Weights of a small GPT-style language model, trained from scratch on English Wikipedia: normalized queries and keys, 161M tokens.
Each number is 128 + 32 x the weight over its row's rms, rounded and kept within 0 to 255. Layers, rows and columns count from 0. Numbers have three digits each. The size before them is the row's rms in percent of the matrix's.

# layer 7 MLP down, 224x896, rms 0.167, rows 192-223, columns 608-639
098:126091136120140171140146151113135157157126107113163147091155059167090131100143128104091112103096
095:119054159133098184101168176161170092103110100124136091130082188121110106194129140101159206142107
100:134132207162099183107121142169147091104177138226182121068138130163041184173176086176091171155143
096:150110128112129138078065135121169085152118185074141100107154140190139137106148140155134175150190
102:116173167147183086127071138115107091116088155201145092114116105189132146146138155164160175139092
099:159098096171114069107095189057117200196137132141085138138079103130174136147160141105128129101143
101:148088142127193136118148146131123147091073159095137119086121141164166112143109133141111078134071
095:167160147120142054162174178116165152169134142127078111125101095116114077161121121095155127122179
097:053078146161130086145114158096122123160093137059172100074124169092083165129104044188125139109133
098:112143152158089075133193125157113066126193160123139153161133156108133089176071102141142113123110
100:143102163148205113136156071128094141148124193133094180109142179103143104088166111132119148193097
097:176149125085087151112154119152147113139128126121136115097151189146081164217177150110080136170151
098:063100086112144139085099160137153135150143149097136155135171105182150125123080107154081180109108
101:112134127134039108105171170105110142105126134174094141168160126106083145115198202144158116126134
103:068084085166162105119141149153119112178119197112156176056096140086194082133106081153096079140072
095:160144127148102113089120208121147103109189114114125110176138087155073106154128158145156148124061
091:102137096093129078146108108132155107071158159140141139109101173169156188069192125115143107133100
103:162147146186140090157124192112154129121149102173047072094133163102124122138131159190173133113140
101:146173163137133149122147161152147160127191109134114131122126114092155175140177175128082142106124
104:103169121143141041089124108105149102176142134146108123117184180125130186145105088083116085122133
100:134076190140101106101158144127132110166128129161143127145179136138126163104135077150119201073137
102:070118156124132158061118147112143087117122152138137126121088164136058097095169071151126135084134
104:124135222194072144197178125159114111074118104138087100108083157110146119101096151172106165145148
102:151172171167062159192149162128125077128131099164110055152132115168144162089116172166122148156157
099:173162107088099164120135126156142116157151105085117144106150185142105095145167176171144112159109
103:153176137088170129176149082102114143117141181117115076074137149075120146104105174140174130137098
100:134123096111130166203157143107060170122156114132118108145139131119090118094147143135132109134106
095:139199181093140131097095159161137071113119103157126089175150178123089159118131174145140182114129
099:134143085118119131125083134150153118128156142123096132140109072082150123149094156115170156055154
102:129088139072169132155086132079120071155144110157139111174173092183160151171128118141125111118187
094:061157138165136133125158182138166154149130142100113150133056098095126158179117129166109129146114
097:094228149179199096097118136146135129104062071115135196121137133111115143168158111082225101118102